From a checkpoint of a small transformer trained on Wikipedia: 5 heads of 64 (1 for keys and values), vocabulary 16384.
Each number is 200 + 40 x the weight over its row's rms, rounded and kept within 0 to 999. Layers, rows and columns count from 0. The size before them is the row's rms in percent of the matrix's.

# down: layer 3 MLP down (transposed), 1600x320, rms 0.0886, rows 557-565, columns 160-239
# up: layer 3 MLP up, 1600x320, rms 0.0977, rows 558-565, columns 160-239
down557,111,184,185,187,214,194,145,174,170,205,269,155,214,215,295,166,240,189,136,102,208,122,309,216,113,140,190,190,102,172,183,262,211,208,214,241,120,229,210,151,198,208,233,213,153,214,233,240,128,182,153,180,204,192,204,154,262,212,266,256,260,256,198,293,170,251,227,154,254,259,189,212,220,189,198,177,165,179,248,218,174
up558,099,216,197,181,262,151,202,211,270,169,230,239,159,247,246,154,237,129,212,160,113,219,239,205,210,233,123,219,209,174,186,216,202,191,219,142,185,247,189,238,172,293,178,234,216,218,219,267,209,240,196,184,180,239,156,262,215,215,251,209,203,145,144,167,197,157,225,179,154,256,185,177,202,138,195,256,235,167,153,107,192
down558,094,181,195,238,249,137,206,211,218,211,199,211,229,204,211,199,281,226,190,221,224,264,167,274,222,148,151,264,199,210,238,273,291,172,175,209,225,192,242,228,261,147,157,163,170,315,168,180,79,169,250,127,186,150,219,222,207,124,147,183,210,203,183,277,250,160,150,166,139,191,191,194,174,304,199,200,158,211,205,191,188
up559,105,178,195,161,225,155,176,188,235,261,215,202,256,234,168,164,179,263,217,183,145,219,184,180,250,147,140,169,105,213,211,206,152,205,238,192,245,201,228,177,168,254,231,308,205,106,235,225,192,225,213,172,245,195,213,155,164,282,132,218,208,186,209,160,205,168,292,225,110,213,173,208,234,136,190,216,192,235,172,151,211
down559,111,153,124,169,273,210,237,226,206,219,256,244,239,198,227,155,138,174,284,156,208,183,208,263,207,143,239,277,185,184,203,136,241,173,230,198,198,215,226,147,167,195,144,179,198,213,215,198,242,154,172,178,197,230,99,191,250,116,218,172,212,128,186,174,276,263,184,207,245,226,211,220,162,161,194,182,257,266,189,194,176
up560,109,253,207,181,245,193,175,191,196,149,170,292,227,193,220,166,141,266,237,207,185,190,218,200,251,121,220,254,201,128,237,206,178,196,187,214,286,209,184,128,276,240,200,191,152,218,253,240,253,192,220,210,199,199,220,204,224,184,224,273,222,190,191,133,221,171,225,293,79,179,241,219,156,218,208,171,268,169,194,214,242
down560,132,211,134,196,170,185,236,195,198,162,172,257,225,286,125,142,166,195,190,226,168,213,204,213,222,199,231,247,274,162,169,209,133,175,202,246,267,191,160,189,229,213,167,214,228,219,154,162,181,207,130,227,193,250,195,242,82,277,250,202,129,237,239,138,136,121,157,271,213,187,255,245,178,177,216,186,237,166,210,198,221
up561,110,172,222,272,227,212,287,166,233,135,295,184,190,227,131,246,150,227,188,238,162,201,157,183,200,197,141,198,255,180,229,245,121,173,177,207,209,251,264,85,130,241,264,283,181,241,154,186,203,175,221,168,206,200,185,298,202,145,162,206,162,154,169,105,182,205,195,140,146,224,251,210,260,230,192,235,222,190,147,216,265
down561,111,225,235,193,194,207,242,191,189,210,215,143,191,69,206,197,154,245,204,155,164,175,163,183,208,162,179,183,165,232,237,272,173,277,214,152,208,248,155,236,165,99,215,227,189,164,182,207,151,134,163,260,199,191,118,218,253,243,151,154,166,108,157,214,215,111,162,157,160,143,240,186,138,205,224,167,225,202,223,181,232
up562,099,207,179,195,163,194,228,142,184,236,197,253,234,201,137,133,195,276,213,234,224,163,217,190,168,152,172,156,211,210,187,264,229,207,187,178,241,157,146,176,165,277,238,231,274,194,196,222,222,236,167,223,258,220,259,213,217,264,205,181,184,150,268,224,128,299,222,198,146,257,186,163,194,204,222,212,251,227,248,205,249
down562,100,120,223,178,159,276,122,227,201,197,145,157,140,190,216,189,165,181,174,255,138,189,171,237,279,222,185,226,161,212,242,179,204,241,250,174,151,250,187,187,185,170,159,153,162,124,257,170,174,188,226,133,147,218,240,210,193,176,214,207,196,185,141,242,201,178,167,214,221,183,214,249,185,203,292,124,112,171,216,202,87
up563,096,183,159,185,135,211,179,159,204,241,232,213,183,231,230,160,167,202,217,176,146,181,237,147,205,128,116,251,241,261,119,181,164,185,244,256,235,209,193,200,211,256,200,234,191,104,233,231,240,180,245,179,234,131,264,165,181,190,224,183,116,148,143,171,155,133,254,167,232,235,194,175,232,149,252,174,93,166,189,257,291
down563,096,209,159,188,127,170,193,239,208,267,189,160,212,190,196,219,166,220,234,222,215,131,271,155,156,211,155,237,192,249,219,195,245,247,139,208,234,219,195,185,224,212,191,217,131,208,165,200,233,167,192,249,222,241,258,223,191,218,241,180,146,245,229,145,164,232,164,88,139,233,272,278,273,117,156,149,209,210,175,228,163
up564,105,176,258,199,136,194,219,210,252,218,233,206,182,214,214,209,158,165,125,200,172,215,246,162,205,191,284,210,200,181,191,201,196,178,189,226,217,283,198,145,180,242,185,196,195,185,257,227,266,206,162,158,161,161,189,225,212,158,145,128,254,184,214,151,237,179,247,174,161,189,188,251,257,230,218,163,170,214,171,190,210
down564,107,250,140,180,203,195,213,136,158,228,189,195,149,234,209,134,228,213,248,167,280,194,177,219,129,195,217,198,210,221,266,175,141,173,170,170,252,147,188,182,236,245,252,196,234,207,156,249,182,232,282,182,263,264,156,239,300,194,203,181,184,226,240,161,233,164,179,233,165,191,248,180,260,208,228,195,266,125,203,237,213
up565,093,248,173,160,128,182,164,200,188,226,264,214,170,228,247,195,148,216,197,159,219,189,218,186,187,217,203,209,170,228,206,171,173,160,220,194,263,255,220,196,231,178,173,191,203,169,195,249,206,189,255,189,169,170,207,109,144,166,281,208,245,207,182,205,227,159,224,204,136,145,207,178,167,236,234,173,178,235,153,188,202
down565,094,214,229,217,239,189,224,157,229,157,136,182,228,208,144,193,253,206,159,219,221,219,211,221,219,211,222,171,216,219,240,235,179,225,210,212,111,277,235,249,219,209,240,245,226,281,173,117,198,197,141,220,246,208,191,279,219,232,197,199,209,170,255,151,153,156,154,232,218,182,175,227,190,165,178,169,183,177,232,177,196